{
  "n_layer": 13,
  "d_model": 320,
  "n_head": 4,
  "n_kv_head": 4,
  "head_dim": 64,
  "d_mlp": 1280,
  "vocab_size": 4096,
  "activation": "squared_relu",
  "norm": "rmsnorm",
  "norm_place": "pre",
  "norm_eps": 1e-06,
  "positions": "rope",
  "rope_base": 10000.0,
  "rope_fraction": 0.5,
  "qk_norm": true,
  "attn_scale": 0.125,
  "bias": "none",
  "tie_embeddings": false,
  "parallel_block": false,
  "extras": ["local attention windows", "paired heads", "shifted keys", "gated attention", "exclusive self-attention", "value embeddings", "hashed n-gram embeddings", "an embedding shortcut", "learned residual scales", "skips across layers", "weighted sums over earlier layers", "capped logits"],
  "init": "uniform",
  "init_std_qkv": 0.0375,
  "init_std_o": 0.0466,
  "init_std_up": 0.0537,
  "init_std_down": 0.0537,
  "optimizer": "adam_hyperball",
  "lr": 0.00462,
  "beta1": 0.9,
  "weight_decay": 0.0,
  "lr_head": 0.0045,
  "warmup_steps": 350,
  "schedule": "wsd",
  "decay_fraction": 1.0,
  "decay_shape": "linear",
  "final_lr_fraction": 0.0,
  "batch_tokens": [32768, 65536],
  "seq_len": 2048,
  "doc_mask": true,
  "train_tokens": 538400000,
  "steps": 11198,
  "dataset": "wikipedia_en"
}
Each number is 128 + 24 x the weight over its row's rms, rounded and kept within 0 to 255. Layers, rows and columns count from 0. Numbers have three digits each. The size before them is the row's rms in percent of the matrix's.

# layer 4 MLP up, 1280x320, rms 0.0537, rows 788-894, columns 192-255
097:141142107115126099096134141154135121133098139159161080102123151096145136119135156165123128135122084149154111133142110145142128137120116124116114169135123119164143146129113151149131141154080105
101:120144111139104074107131125143103134117091131124112104099148078092089158130122153132131123133154101102098134153144124144131096128133159129138102140096163094148124071128145138093139085137123146
099:141096118118151118125144094132131119137127122165117058123101097146130161171137120143152079175139137137176079123149127135156096104131129126137120182130131166121116175140139105154145159186124135
091:133129105180133114126154111097110146169119102109119097087143112099164136114132149133135143115149101141144146138109141132131064138120136152124130125139144113104135163130149097087122141146118121
103:115123118132153156141134136141147097123148106172138140115142137087098163143112117122140099100109111105138117188155119149141130123125133148133156143140086091136127155118129127138124124102125149
104:058073117114089109121085096156109154143111153123185137146117144115132147159127088113133132169126104154124081151141102118114121130135135080138120158151120134116109132101139155141107132144146123
103:086108134143106114141147080159143110106131111120130139091067095143124148108131158157081105165117140104112126123146119102165180092087163092163119128110135132101125158152135087163133106140137126
102:136155096120115099124126147111128127103081087166176096133120170132126149084130111109177117103089115098114132125137121145143155120096182162098165144144176104169103123107173143133106136197124139
096:129180094161114148167084133134125124087131105157115082115142137107104149107152144136152157098141135122185114144112132129115119131143141130117125171142177109103105123108137127126124116184113086
103:071108164141156090140100120133140081111117085106135108149114111103087143131127142117132151116154087159130108118124120103174109094151118132102112094128155112135170122148128143121120132101156155
099:092107171144169126106138146117195135125063128110127125114132159051140186127073124085149154147117112136143130078140136118146162123159199175086159130146130150152121141130125171167111132114077143
104:126180122133141104141100130120112130116111112158147092120143111109132110104147122166120137133129137135131071115163125094170151114130116139128163112121161106130086113110087105120077157086131129
114:112135132124150133134150140140153125124113160163137116155089100140110122145125128145106165154137119145096128188123143140138128096130194138117147149113148103154133101071096120106160165095129088
097:143138153150096102113121115087111129139130141116156110130111114102096148146109141141155123129125129146136152136120171117159114089189129096166109175057155171196144164118160095105093140131111162
102:093096124166094136075131112118104149121144094172135127155110126132105132090151143103134106104114108144107138130089124162114153119167132165089121165120131151140121104168156103070150120132104104
096:134148129136153124153124147166167103122130125179135099113129129087121122163077136140133129139108133166096151157080153139110133144131147126147185135137097140099139138091169096122150140128100130
103:121105090145154135128112141137131115099132103131146112139088136126111125106084080158117123128159122129159110124121170116122095076121161131082102144076190109128134098123093122154085073103118108
095:153136094125116098176163106155119126068118108124112147111118129106119150151123151143108133099128160159142114155137167120091129113144161104127147135113085146126087114088106107104144103112126167
105:127125125153115117147087134120138131116128172147123086152103150110154134137129116159106136112173121113148153156075088090166177094108098091145187127129081102145106117125093087152134145152142123
104:124126145176166131137125096150132127142121135105130117113131146155180110130122152125140123164125124119145133140106163156109165107132095113193121083136142107163141076110104105132121081152141142
100:104096108134105124104138126124125107140129104134141112157145109117097136140133145138120142114166112122120149115105158188099147130119153171108126119083085158139118137125116115110092118094084117
097:083119106164132100102069156117123107143092120098124130115108134112109148137140119114075109126127130133162163155124148161104133120201133144102114144081145160195090136128119096119138120102121145
103:150159163125113125114126117099128092160136111091168083094102118139126141103135138150114077164129151130134103113154110119160127129125145144089089154090131144127147160127131126131154160141122134
081:121115096124103156150120117130115132086112179081117118131100146111116138104170155109140147120117148106166120131149160093099172112140134169107153138093116159149098096115165112126127159153137136
099:085110136095156155132110131102151118171139139136113113154123079071180133138108074151114123134098081132116115118135133142144126132117125122129104162122158098126136100152131143125112149194115098
107:120125139126137128146120108142146117097115146096108117119103169138140091122123125148108139144111136145129153144139075109133125109167142099124149129114135200112069140144131152090142116128115084
101:085173112115130154132116157158109140139118135145137110134107131131137143104138166148175103132107079127157106162094123166132106132122083152095151130086102115133073169150118133120134151137126133
102:103121119155159115145128101130094149146103170129137138144101106145151127145089154134084117155125118126116106162113093119135101088116160148113170151131147121093160115123132064128099157115129101
109:123130113113131126143097118089148148126131098169153115081110115143118134117117123138127142118117113121130123128136164113165095094095151121135121115121158137104118121123093090115102105171120142
101:135161105104142137147113115133139094105073171139154110168100112160122119131114113129137124146103096151113110122118108112125120111129130148184189195150094125137101177127140149171094137154126169
098:102128136107154130147108093161141147126118113140140123094163116072159153136128169099111127138132160138168142160173123120113093088126138098137162126142105111180104149128133078132150118107107186
104:114165135159126146132136106144114154150117107119120108154080120084115136123114108136101118102106129120143092148161121144121098141156125138104173148120118134151081138135107118133129137118123132
106:130125175131177062133100087110095140129083140099143133141080079133116088148098086103118113144094098105138125146142103107159138100111130079079118153150150143159128145132126139124148105168125130
105:111120113177153088120137141142139121132114079097143131116086088124154150085119102131107109120133094158138098115126150144154129109165140156114173117091106134154107112104134157115092124155149108
110:072134148140101139111107129177151131144135140122126105153121150153156117106110101145108053146122124170133141119105060137130122104166111138090116138083150129135102094133115104133135093138126094
101:106130116137110111158108145096146140142113101144128110101105110123195152102084185131179127114179128113147093136149100105176127120134122132153103126101153155155116119101164097144115115110057151
101:145116118148107128110102111129100131126122148144165143127122087147115127130144138156069106154100124151119128151132106159174078102117118111142118172138135110122123174068125115165177143156152097
100:121135145156149158147133097160145163141103171106165117154131133139061105134130124105109158118124147117167097118161144175151094126137131159153172117145104113118085137121122119100126087140139086
110:121083107171141110139148107114130108145088142146165105144158121123135124107124133154156099099166151145151147131125142145121136118134177138167112176125098113126120118150129123122127131178140097
098:084113124102068139100116141093140138146137126139105121121145142120141128144093182110103122121130143184157133113148176149159123144164121128083134207135162177112113113093087150140130148173140127
095:118098159189130153105146132131098141088108070114121129144129167137163159134106087126109125119141115163137104172132078181135118116138103111129184186137129122160074128123111143156094120123127102
100:062124131132086100141139100122145117133134120114148126119124101127114127115145145095126125165201106085188111118131120138138144118135154110091124149097156164115112118135171131088155172151114119
095:155125096101118138102143132097110156119087144125128113127123124112081118099114150102133102142154105131115110138135146159140125093094152120153110152109088134147135095138112133115148105145103162
103:148102089105128169119126107117139107136112101142136128118113120161119107089133103145165147163165094110136098126144142144129157087157133127117128127093121144131142093133122158152154098128147131
107:111181114130112135114140084117166145081099171117128154154114144122158121128129112139124156140093164065131066130110115125152123116110077073147117127103129127147132152126135130155089116119142111
095:099120101150142146100132106147079146094122098121106156088121141162131121121111158122166140104150057167142108108097108140154108134086151110136161171156097132116130106113138091125094170158087115
098:110120109131156115149113143100137134130101134114145145100128133107094145113113130116124116137131108112158118143084175119125086105137140106124155150073095120129120114132133111168129100139095126
094:069095146134166133095134102134136119149107124162120103152088133150170133116156148134091132091145127102148104129129144138139117136125102096117138113133156173080150145100117140158130133131098132
094:103131115108105092130120125084099096135143139112124115102102151160128093108100150123186113110120070158169147117138139116129116113179111117118152145098096168156134155155138127155131165146069152
106:069114156154143146145137130119121131148108136141151134095100106139136171112113116127144164096129079172143086151090089119114141110130107118145178108140122111122128197158146095147140128119152115
098:106123132139073075142121170139095116123108161108145120144159172132122158107148097123172133128111132110129076111133109109103130121132090132133105152141133113160175145150160181147174085148126121
098:138142154132129162142099128149139131132106168123125090160135106137117145111084131095181130125106097133131129157127115138141147112141150119116124190103173108128152106178159140149118130164110157
099:088110110130178125154129135088118147128128137120136118146172126121086133134126105148096107130108111142107143170106132137171148104108140121131137152120155111157112095151124105154125170116101085
093:133144143145138154137127128108131130142127098139174086190109140120119143155122102161155110180151112131171123155099150095150112098146190095107161159110161152141087111133134129116129111156102120
100:117125138117138120114086078176106143097112163127174150152152130128151161163127140147156109107125140112133155119155130134143155092134100144180162107098134180147141131086087108097137131158110166
101:105113128113105060150164127138200130153135093101133128111104152139120128141115110130139098121123116134124104149113092121140109143133122162151186110117120100137127128153074155135151146130119108
096:118135170083074139121104068102142111135093133142151153162080134143107126147082100109108129165096110074190128104106132160152133142151126078155097152087067105183122142119126165159124152166116106
095:125125106142091145119108165175129117095149145117166127190099163145142121136075083185157123133162101119119107128113075167140117134124106102143126151105137118116163147141086098122101114113165168
094:108144168144090156123107105162163121138164182112175098132132119170151115117120114099101140144123116110141108125081113103144115119164102122142131160138096146117136117144148112144138142173145126
096:165121159193171131160075106123121165120088136158134141133145133139168132146128113117134117114142145093150123133128097117135082101143110157113105129118132122152124125109135135140148134122123173
095:101189101119107095125100148156116126086100110172142110159114094153143171163106102120116094150107087097135107137152083137122171132129111174166118149121087130105091132125124149091112121151141148
112:118118129150136100099158114104119091121138106132153135104142143129180105164084147107128042199138082150131133161132149149123116126101139125135151153105117112111105161132080104159110145094123126
111:089094111123137126129114093101121114125140127150139116104125089117099125097097133137127135104138124114166135187092097109148111124149125138109169118116172160120092132091124176098114129133129079
104:155166121111120112167124165107137073072096143167120117115141080173103166188133118094142148139181150143157161130143166095140181113123146133125115158113123116136120107104120143143165136120091142
097:105078151145106115174131087124161111152087110131123151107111111122109173090131145144158150139165140076187126104097138103140098128127156114130136160117158116168130124098146172154154117099115092
098:066152133143150122130113138093144128126115132149148088165130119123168137139122107126123162122166140119147153129126106118152141118154094096128139168114182163092130117082094135152123115137125098
097:117124131128096109124114109154146092155153162132131142115121156128136128117105100120155131163141086095147058160161139155205163132140137138149128143128121143121134075084115136103118144119124084
091:136131128111097149097088121106091156121120126153129119120110097161123115130134116120116128178122121187144117102089177136127139114105128107160160160125147150160128169134093174146147151102115131
097:122144095140092147123105168135131168123127147152153135103129119102123125145114117124112151148160152116128150109101095138135134086127151115145152164113126115128057106076097097113139150128104149
107:124140115114065130119145135167150105091109150143125110093105083149097158139088169106102154155122088099125095145154112116177143131138148149127113133146082097117139150119114130141147138126124090
108:138143122118132146113152092127166163141122163124126149147139103159120110133152076126092138118155067106156141134121077137139142116117115092109159125148143141133142122158099126134108118106116125
098:129123152106126144189060143162124125124087104181132142132116133128160138178089152136097094131110151142152134109128166157113162115218110074121109124151132107171151111124112144139149177086113150
091:112113152169119142160155124139167124091129120154124139131134162112098122164041146127111083110117097102157147108154128139139116151115090133117118148147155154122123157130146152109098099136118118
091:135115124134134095137104149133099120121103164155141083104098161115148167138136146106125099118108108167172142101157129133132128128132094166087145134145114131118107170129176090148155125133151124
099:158127144090114103133153129096121167123085123084128116139139114140100133126128115133116124147154118110130096117106124081173086120094106126142111112045157110131125132141141168111099104141127121
099:139173104108096151101102124107141110111130131090114086164100128096131166120140134105118062126105087095140167131103150150135091083118183110136118156123126137135128147121128148135110128121140156
085:068132129136121150099158102113133105121104143130119100126117095123152126133146140200127115102108131134181134091139141157146162101119149085127153165138118186086113118120118136128162089119136112
111:139127113147087156143116104119121129115130142123146115124142107102112148145120128139179110085165130121137133133099091120188121121135089127161159156134122104106137164115121127104118096109127155
095:119146129139114136158126178123132159128144127104163142103125101112106148101129142097112136164133133153114107133140098169112116148137140105103195128130128133127094131127114114095114115157112135
103:140137138132172147151128122070134113078128117097121101151113140120133144090122106122106139122151142124170157154120116135113109131170143113185162159123157110128091139138121106153115077115136130
093:154175147117129127140109130138138142169129161130166123091109117126100128120159117093146093126093101146122098109132155167141113146105150140097104112147127128134147144119081119144130154121117166
121:143101136121130071134113096117171108108133141111153145112104136139090122094133144129109137143133152136186116135151123155169154119116092101108089144084124132110110160065111129116159104149152118
094:122097139143096081132071108149067152161128145174162112140111134114150135100143093109131141074114169119145133165115082139162142125112097118140146094145120160102137141121105106146130120174151145
093:127151106147101120156108145110153132107141160120160123143144090139108168124115132111141125128130136136143106125116134129176081095127166108148124118127128113154086146137097133135151123141115086
107:123130175130103092126113120145144160100093169120135114133149131131109153132155192164087167088181121104105129133149136145146166115133118130095143116121154133170135149120114099088171166138084135
101:118134109122139073117147166165173132149110115172176121097087150128153122131114123140146096111117119126144132125134125151124168134088135169174133123143123127146121128155125092175138163118120145
093:130121091117140147116099160135104144071123142148138108158148174112171143137138133111159116132095140142153110131115135122114167127142133129130125117104131144133113165132100091084153145175114139
105:140179112141144073129110130103105119098124123140142095111132153127120089153118163113116122104139148139136107098119146136158147120137112126136144124116177154148146149115083095129159126108115107
101:118118093176136075138133123122108104111132145135141111135097120102094146103135105144127157128098121123099156114120110117127141100120135127150128124136131129123154076082150151142134149090161093
084:123159122119188114132123136103144159118127099170118120093109124121151151184115159105104128123161101159182137147108138154130100115169138117081165166110158117152119128103119128081124140181122093
091:114159078096080104143151157119101090121115132108148075131098182150115168098126092152133163153164129097153143148110113136108145088091136117117173150118114123160098124121087095163097128106118108
101:138121149182123094123156142129134151075106146160145125114129129120135133096143126124105157115172105146108114166104110119146103127125171139163124122119096113143099135109105137113160136143112100
102:148094114116104104135143164136184163103129132133119125154117093131062150148091120116091104114136070162119160114123163129146144125108107126127158120132133175137133125120116140104141098064122125
100:099134119122097100124108098128113130106117090140149092145083155128113151136126116134116131107150147149146119113139119115137157128112101148074101112086140129122159114129146141143096097132113070
105:105114143106106145120103120128138120131127163097173089161145135130113140153099126116129122151134068143177131125108107127114150112138135116176110157114080151111160094115105151113129151145072149
105:140139143142143129175124149131156113096137115118149143143130094133100120124107143161148144101138119129115125164133104097127112108178140129113120157155136122111117159137114112122148146168128100
106:100116160111146140102123124094129138145132129150188106118098134143072171086109125139107139113147090161160117155118121131120154121143083147126201147140131149129095102116126139068149127175121103
104:137120128123138108172102165125125121111114084150138129110081165118164160153129127158123106146128091139122163140121144093118171151163131128107113114133131123128131143125110078085140148153156141
095:073065135149129157101074122096129155106103126101136098119130147130122135146131108135159122109148126174161109116113116134172132070130119124132169104111097146175125129140149142161135164144121108
099:085083170189105103088139149112135130175076127153141114149115102118113111109157198135123120147117139116114137166134149116138115091136099108102129143089141132169098134112174138091142119155124128
096:173166162132123103154150124155130146111132103173205149092135117145139160141093141119100131103114089147114129106120113116140133121162127180124120097141105124121085163085090109138100116167162118
095:100121122100094117141099120085104122110092102143121116134084091144125114142106112121127113122100108133174057155077126131181112138134119112145139145126120164111102116153084127148124094170085152
093:124161138160137064143141101142121181150089169127165133124120118113121087133127139118139126171142155163113104126075120156115108098127140135137175108115153164132102126117138119096102134114119129
093:080112129178124149096104132094133085110100137128127130181118144162156120106131112119151114121168138107147139133130124140204128138142105138121163142157068096154095132186103150131134135144151136
101:116095144144142119086118100142131175120091151133138130176121124126109142135085157166131123126119099122149128131157096140137124108120084143154168137117132170112159137118136124136141157127091120
098:101197151115094131106119130084131146097125129179137123113150150080121118168082135166118080154117167100117131141175111117149161119129150132113121167141139150157103149139136105097104122125114115
098:143082118142128121147121153162151137163131097113126111161123131144150180076135105170072139157150112148145116159122176127146121123128151090091138137124140153159117145143124127123148113127116124
# layer 4 MLP down (transposed), 1280x320, rms 0.0537, rows 788-894, columns 192-255
099:163114136143108115172148113137127150107092148121141109128179124131111116148133143166127153126080133117113122111149145101089116097109141129139129093167123119138085127091095113153157124079109127
101:102095142140164131157117129099116112111111125160126097093139100059080146153133151123145171144126143127102131115150114141143123113114138138121133147115134128083105150122150166069131074156128105
099:074101095156134146104110093147106109103137118136099078127130071142125109131148118126102126096115139148178120119181086132149111110087073131137101153135104140130149131100164131110134098126164084
091:076107139135171127111131100120137166122116145149115099148103165092121121119133136136133158106117173165157145153125150097066066079142115105076143087137130147105107126134086104154141125172160130
099:149149109163167131131115128150153133150155126168134149125113177117104110136116100122085111098097132103113096106204156110123118142095139183156108151143104139115167175150107126140174144124140093
102:126142120132160146123147117122118148133171146143127133124108139109157102136145109163141122176015117107136118150105172150090143101049113129118161111143095151129127124173124124135184132115137131
102:127132123121141112072144102102117106137126134138158121121141136144110105082095114130111111096108126097190136150119144146125160163138151081113124158097160124145129126096145118147096079122139130
103:135136106151130121136126080127120152126098117154139133121119107089120172127122125095136087131096118107125125118139130164143134112124162107140138127113140116098121108089149123135100085170132137
097:126096148195125125118123162113130114124122107171128119088149136114072136112114080130133116117147109113143103146163114128140129138124130164162116092151149156082131125151123123133104139162081127
104:135110137139139133136113091091108105102117098133096127168125106124129101129080162141132122152124075116124114128125118119116139116142128101138111147114146141096151124144103124118165172066100099
099:109140128129108132125110102111110108168097079151101138125178123102093137149161144108106138098129149094154125133137108097107192126132109095094135125159134144147117149141155120118107103144152092
105:132125128103093157142133142115098126117120154111124127133142083115082104150112123135150161087127144119142165113117174126121156099075126134167122143155114130090133099094093125122180114132119141
109:080104170086148076113161129102119074133144107113117158127126102166121099135145120156107150080109083151128133168078131161172112149126099133119135126149102119141125141072114097138139105114103125
100:083143104098159149097139132099127151141103103115149132117116120171125101123122123147145133159100140119104109110102142091123092090087071131177110165071125163105160179123144073147132135145106163
101:167129084117134104081147172114136123140157104115175109134117128128132161074110142141121099083132104107101146140168138155122090091134141165112137119124117120148109120139117113137100138134115152
097:132189162135126113148161113085127089132133139126066105125131128107144156118114139114131133098141083151125157172130127089165160153171135138136146146177152155145106142114135099128144141115114102
104:112114166166164102132107124138074103132151108092150161110138118116118138134089129150106152133102121160147090140173125151140115096087101157120102144104113138102141161127150109135175107154073210
096:111135093171111110099148117152106102126116189127147082092099160109106128111148115114113158122116137102148101121109112125153121106127133131128116102151167137155097101159146145157149129072107112
104:112134162135096095130101141119120144094105132148136160139125130127117172132122140137130105088167115117116144092076100106117136155045092127138106143133111133143153107136159124081131147118127126
103:142105104137100140099138144096127122176141133134085154108149124122145140156154085132082112155135112120143095139149147132109148112117135150115140130163132164118157086119115121128123112102170178
102:127156084103133135152113100097139105114147117122116117109129118135102135156091127118112136092173141101094127067109094182090137144136128159106102118112103114136091139110180147120135090118142117
098:163107134111129184129114162112148107126136128108094137115105104154135116137176147106152097079154125152138154108112148071116156131094125082098088125126111134158114150131122105077135153108118214
103:145156161087168170121084190130124128119118105092092133091132132106130161114120132123137123116110112166108104151127107105125146110134128155128107187058105144097157135117130093109146136135138148
087:129133102148127113133128150105157164074145098096093138075131143137136160135152125159145135140149118122132129104152116138124138117132092172120128112130124141104159173137160068115155150156108101
097:104149131118138141133147104105125142124122152114153152136103113176143190174128128136112133123109102117162136128133100080105104111147142142189136174106145108074118120138088126139127091137125085
106:142130096127106114124128151119108085131126078128151112138153114143103118136127125128114136100116116126146159117177160127103141155142145112109101139150127127120111149104122137129126139130123115
100:141112112125119125080179128121163130122107163100134102093129126109107148137160128125113093141131137167113107124103121141130154092110109121135148155112167121098117151144142147096178132151154143
099:141112114139115113109149125161130137139175080108110150125153099174134108137087115118116125091138132109165153104143141128127128127123143113130152112152110112105122147114136109140124155064146152
111:116140159116101141111096120128117182102136154157148136172106141104121117127122120136114094160102142135173124098122125118105109118112156150125104078097117125119145143126144114157122122125087154
103:140108137152134146078186124136125103097111105146118146130114105171096092131090131108155140113149123146110127137119105136078149124127090166148093177111107111075104133113111152128148111103118200
098:110170149134130147121133115150127137110140113159100161111116157120151107117153136091085092118109111141134160110154123120081125148132156133122133127114110121111155127167134136149144108123156134
104:131108092163102133134118155101141170191136106162089098145113141104159129128101129155118120141098145117119127116123167131097141119102146153147109104098148097115127140158142101122104119117083156
106:095120158107132103161069126137095105131089125113146152106055120173115123136127110132140100133128143143134108126141175151131176118062123106137157126106124131134113149170129162135102135130153113
105:152163142159152120147172086141131127109067121086112153088123105123154132145123130162150167106120089154144122145128120136123169158139102098146111092142146093169139164115084142081104157175124136
106:141093114145093113133102154144115108151177124126133118114164115129117128121133158101140151200145136155097108081127136160155141145123102125105133136195137130113099125138162157085136163117132125
099:083095119144117125140131113151112122149135096158102167097130158128129088123105112119162152147141111121132121075091131138143132165118069118130129130107194149139133177085145126129096107093138147
102:151152104146166108133152174143158136127146136083086099096097169110136176070123088194164128108158125086133157119128101122146115135083131123154094117143134121115126156084133117134143149125139084
102:101116152123160132109117102138125117150103106174166132118175114160097106124124107095144138149127146121109112141127104133124116170080126113146092101115141099141114138163133109107098128128108118
110:149099100146110181123114127120134117142081120116095136161090121122142161141125101154156135124127104132140206160138136153156154119077176128154110147122103120175109119070151092107126184113141169
099:148129087137155145099140125106079150148184132131146111176154095127082137124143140078108099130120123169162123118151131136158144177118151116128095130080144112117148130136118072140117136160159195
097:150140160196133158099116118135126099108113112139059149126138138058132163119139097128105124131177102124109183132117129126101107106118172181123140123139117135139111150129128156126162129081143140
104:106063139139120160100113108143144116116100156115119156153110122195116129131140123116169108103145109140158139105145149136138113138108145124124121137088149129131131136167145124157159109145125185
096:096116128152181150120160127137132176131135128124126151152101138152098156118145130135116098134113089124099133153167126162146105106142148145164119154117153140135161128158115111134168118106135121
100:144163110152112117156124133139116119145156124126113181144130146118119125158184122121119143147147109094104102166186132136118134118100177129098102145105146163095121109143122138123134102110120096
106:121133140130153119129140124182136146119152194120139149111122096121160124105137139153155160125142112082140165126100115131136149099112134123104108098108116134155113140165110136161161128083115110
094:086139116106114170142143154153102125113154114085137143146095104154135098111140122118145124120157101106169145139110154118130089100134167103169102132145124163116129092166118126146084124114112149
100:153157128132116119110156164101135100140104134122133143118122147098101144111127128149083125110142177131143108121134107158122074151087123143096115137143142108094140091130176132162128097111066131
093:140113164136129147147151123110130137098101096127087147102128131179111150118132112070117114117173140171160114125088183105105152098145125143114175103107134134135157147102115131129143127164102133
095:132099127131169157115115121113144126108092142105094138097137138110129138079152210106157102130132144119122133144117148134164096120090122104132119141068116131178140147109172144078104162123075150
104:104141171148147104098071107109123142110093111156128113075151134151087117133139145141124091119112087115132123103164127132129139113101123158105181162119098122140143172128141072137171102101145098
100:112097137111144112113141143090123151124148147138112095096134112122134084075093073132120094177141143115110138113123127131174144128147125121126095145104139082129165104137099134100202135141117117
099:076153132157110149093187138086096148140162150151085128143107174102181130180124087131151141104101138108113155107122128125127173136088184146083098109137125150141152102112120181152153101150111065
101:147114138137084150115123128107129116119145123138126176137142189083167137114096137109143146116106117116113146108140137108153166156119145168137093135118109138115085120157133090120128132204102154
092:120135137132138123132129105132136132167115100164163103148128121154136136133158073110106144142103126130128153133157123124099164134110135099143148136153158136115181136169095109095139111098143139
102:122102102150135129140094067142098172143092140085114148128126137124106127140129139134142130124113087125157162148137125173121109137100112150120154096155125162130142149129139112082128089104105160
102:148145140140145126135104146097185099130133139151140106153126119074134123111133102161092100144157135098085136124087126139132148132130113123141127118093100091128101144160084131124130203124130108
099:101066144178138151104108066100110112108121140102157159154137145115152132136115153096128115132133163126142188118103137132112152175149153112129155129071093112091158136112108130141145161132114116
097:095137139134138146083165096136110118110146109120105097118134143153080102162105107134123167134091114136130142110108158130151095163138161127139180109112111132119141155152082091088174145069143133
099:132165140129110181142137126104171117167196139120115128102114116121157098127103114147117139136117126115112124110117140101106152146145107119150134133136121137122156111132128150166139153115186147
096:112171154125128093143077148131129136174131106122125153137121120117139081160124136143138125113098123106152126125155154112150143131108125160109142094138125154140158107146131166136126097108097109
094:135147117093132100157193144094130139162148138154110140107121127109131128121122135153093128116137129134134119156100080116106176189121131144141152140152099114105140110097113135117122125125149114
103:148110087177120118151136126134119129128144125108134156098149106072153145168142122105156133142119143119098163175168122120147158085126166128115131147146102120121115101107104103118137125128150126
106:140096117151096133154113145123087065160138126103136131096100126086152117088146145114105168092139089116150135142061110116153114092117135142141117124082160140146164146127124091147127130134109137
104:125132158101084144150143154116175075162135151138102157145144116145144119145121088140100123105124115100089126151142163119126142165125131167126103127142180139119096110126090120124091113151114140
100:113129126150089154146136126135160132175098132113148110118107106132097159107135134127104149117135144059154152124138119145135085152092153165130123126114156147141091135124078157147174113102132119
099:113057088180109155088090116091108121140098163128141166150166136145144162128127099133137134110200123130119152146158134072126159125099123121124115115151135158145113154144117153154112076152155139
097:097177114145128123132154165156086149123149140126160160147073063154100131081191133136132131119139138123107097116151138140179131103124108131114121173134111149079137111091115119135160095150143114
094:117138121147153098103136102125110137124099093130213167130101106139074141142151107142137149125098129141101093159118080113128095086159115131117142155140134151132095136140043107112096088108098132
097:148124121101095157122139107145098153128106137111157161098120143105153138145167100113119163118130131114117126135149108129087117161114109162101114094148131123102128115106057110130078114078142183
102:116146170141138140138122155138173157113183179121143169145098105102117162159130184102107113144105185127134172117158093136115145159085125152109084169163053138103136110116132120139179132104129106
106:137129120123156110068161131114127100116143128162112139073144116120148095151149108116098121093137131111162167136106169134128121138074143120130140126134121128142160111119143139169112164141140156
098:130151118131173116140121105144131118133142126138078092161154129129153074077154118123074101166119098101126135118116116145144156138097091063164106157156138092122131141149126137077164154076129132
092:098125129121071146142106142116133121115145140143089203127142111114125109095106150137101140158116120112135164181152152123133125226081119124145095137178106153136115112109150159091120126092100137
095:112083133125093164128147106118153187142153132108125132156162119112125108095147131139166100151180108120092160135094175109166133133103115093092102167094074145136134118131115124118122146103147110
099:107099121097159121150131131130119173136083136136113138110130114147130117100145141073127140080126143097169143161132139099155118101151139083132119100111140145135122100137106154159156133148111094
101:183096102122117140110174137113150145148158097125099119161121129130164108128192140129144093122142098088139177089148115139073135113131111138083081139152130131114134186113136114099128165127111118
090:105101117139116122150138134146134161123139137131092098127125073157110152090168115175144123144164104109149104171125148134173179134134121066151102164099109133131108138142121146129115120092143076
108:106120109109132147130162117121093128180123162146126169100142108070114099144149183103117151138173150122087128133128130147157138120150103121163133104129119112127137105107085144149109130146146093
095:123124167108139148122137109135121134079143176122067153119144142116144108130168116087097141097151146134154137111123093158080153132154136110074114122133155111119135127108133096099078127091131159
102:146090153139086135149157139147145146072083116135140126106123146136090130109139127143121126138153111113121157108154142096144115093066131149176117140164160131133179144135140149139117097122142137
094:088139114209148179135125132143119083126114177152146119085149136126140108125133169089121151111165070130141119102078148143112163112122151078151139174137093163128147140142135136151128139148097124
111:112078134119121114152155121094132149133169146119108130108137117163060125171171126108147162130115120133089185155090067122109142149117112127142096090143095086104136137097138157148139126143123118
097:143111160127160130136132136130154109121149144174164107145153109111177134086099136141167147128136146144133132162093186096157164114159103192092150100080160145151137119130096142065130128117137170
094:122132169134168116141122093111104154154110131148125114115099105130101126126146127155126111128173173122155128116143156106144108125133145110108161060132138127137133151137114135082132096149163113
106:139136140112055139119103101113128077114084114159137110134141089142100151090160167146112137133175122114143169101149148180131126099110096103114058107146156113130130148128138147088132099148110143
101:133142133135076162097139137087182135148150173115123137125103134151142111144099077129125136131120124134145118137159138116152140114138143098154113175128142160176111085133159083129137103101148155
096:129110076108132131156101159127108129143119121142161163155176141154114129100164118104119131090093111153110131148121096155126139101076104105136108117120099158154160139139107115099141127133093108
106:162138112116151173107147123094162154140143145190142088157109167158147207140117132134130106141093159116118089137130132138129156153149161150124160143133140108168154151113123108125139135085131157
101:135157154157056080144129149116150118095159098107114147151150135083119123144135108102164155153118144090137135147151121110128160165144145138132151119131130118140079122186111181136113129085137112
088:132132161117174122120126112109142114111162146133115093098157151105103113142092116100112143120096130128138129119145114119101104117096106088160146111112142156126122156119145087125106117116123118
094:142155136144132121081194120104157120128142155144080107095114122127127166126148115141129150160160109122130093138073123179085122113121124164124090114111094103124117135104111107130145113065172147
103:150150143123113113126155149154146138083159124174126143101132166073153157124135138126130107134102148143112150168090131126156120147106117142118123063113094116184123136120140077121180149120155135
103:196115125120141130139131136132103154129126119139101114068148173120131107131180109090119094123123116154117168150140109148103119155125124114123146093179129138130131121139137129101120093152112135
100:122137124146151120125066129150116125137167106120105133133110155150123153166139153119131106087140152116112088135144094146128124177156110104111120131121117119115113147127152162152134084093162162
102:120145108084135173142153167105089149172160095130118145149097130110140130176114165117153142113121122120174114140128149164127142162062137145155126156125125131101140156118130157147132158146123120
101:102069141137130114146162148139118086163146140137151147097123184144088058119137147098176134102149100114109098116126115087126150097095103151123096130118112142137169179130132177115135142173114124
102:140092184115091105103138087091128143124135084108137145132145090096110166095153133120128089135143130071130111171143118105123120112133115108151144140122098136133097070165142144111136128147122128
107:134109104106134125128108095092163167117142113135157103149076143121105109109100143109134129150145133125120144094089164116125143139098111137121084116082132113149149132128123084125130171157164139
099:103099095124179131137126129147155138139087098099112106090141145159139161112121168123111125155110138111139103137142123125110067144136131108112129104126080118159138122131153118146118172165130133
101:086139140166080116115145145154109112110154132143103142151120135126120124157131190121136128152146119114129119120120105112103141078114102137121137137113113121159147161164119126118132130078122137
100:134119160095146148180152138117101155137157102126103154119156127133127129082124131158088106089107127102147122132131151137136109127117100127133094129114122120162122111098103125128098171128155137
097:143099089141169145092127142074148177130071119100156145103086131124136129074156157142133127144145126170100115092076129099158132116116138133132115135089144139129168124163112147144196098150090141
100:123138107158120134131099113150160155133132182131141136129108119141120119155135139164105116128094104170117141129082145155144139106096129130157132129139140102114092102118088089129159113085143118
097:102083107143136130152098167140141111120097142139176163130111099121102135109145110085142153123162152154112154135063147088137121124123127111150127082114155131149159115115129140141120155163119092
099:112097120157113129121054115137136118118120130142120165110116123116123112080170147127131116126108132119112119116111165120083153130114093124103127164099125122104178132114165109129139130109135156
097:133079090120115122151111094148153138132151095118146175141113127117120088148125138124124108131118126131142147186120110114134130189110107124161104107134102119119142104079109127110160115118141107
098:121133119093100164135134154139096113120119105124108148118110141131128156067159110113106158109155118126140180121117103124129110162189131145129151117099104109141138109101169099122136116128170135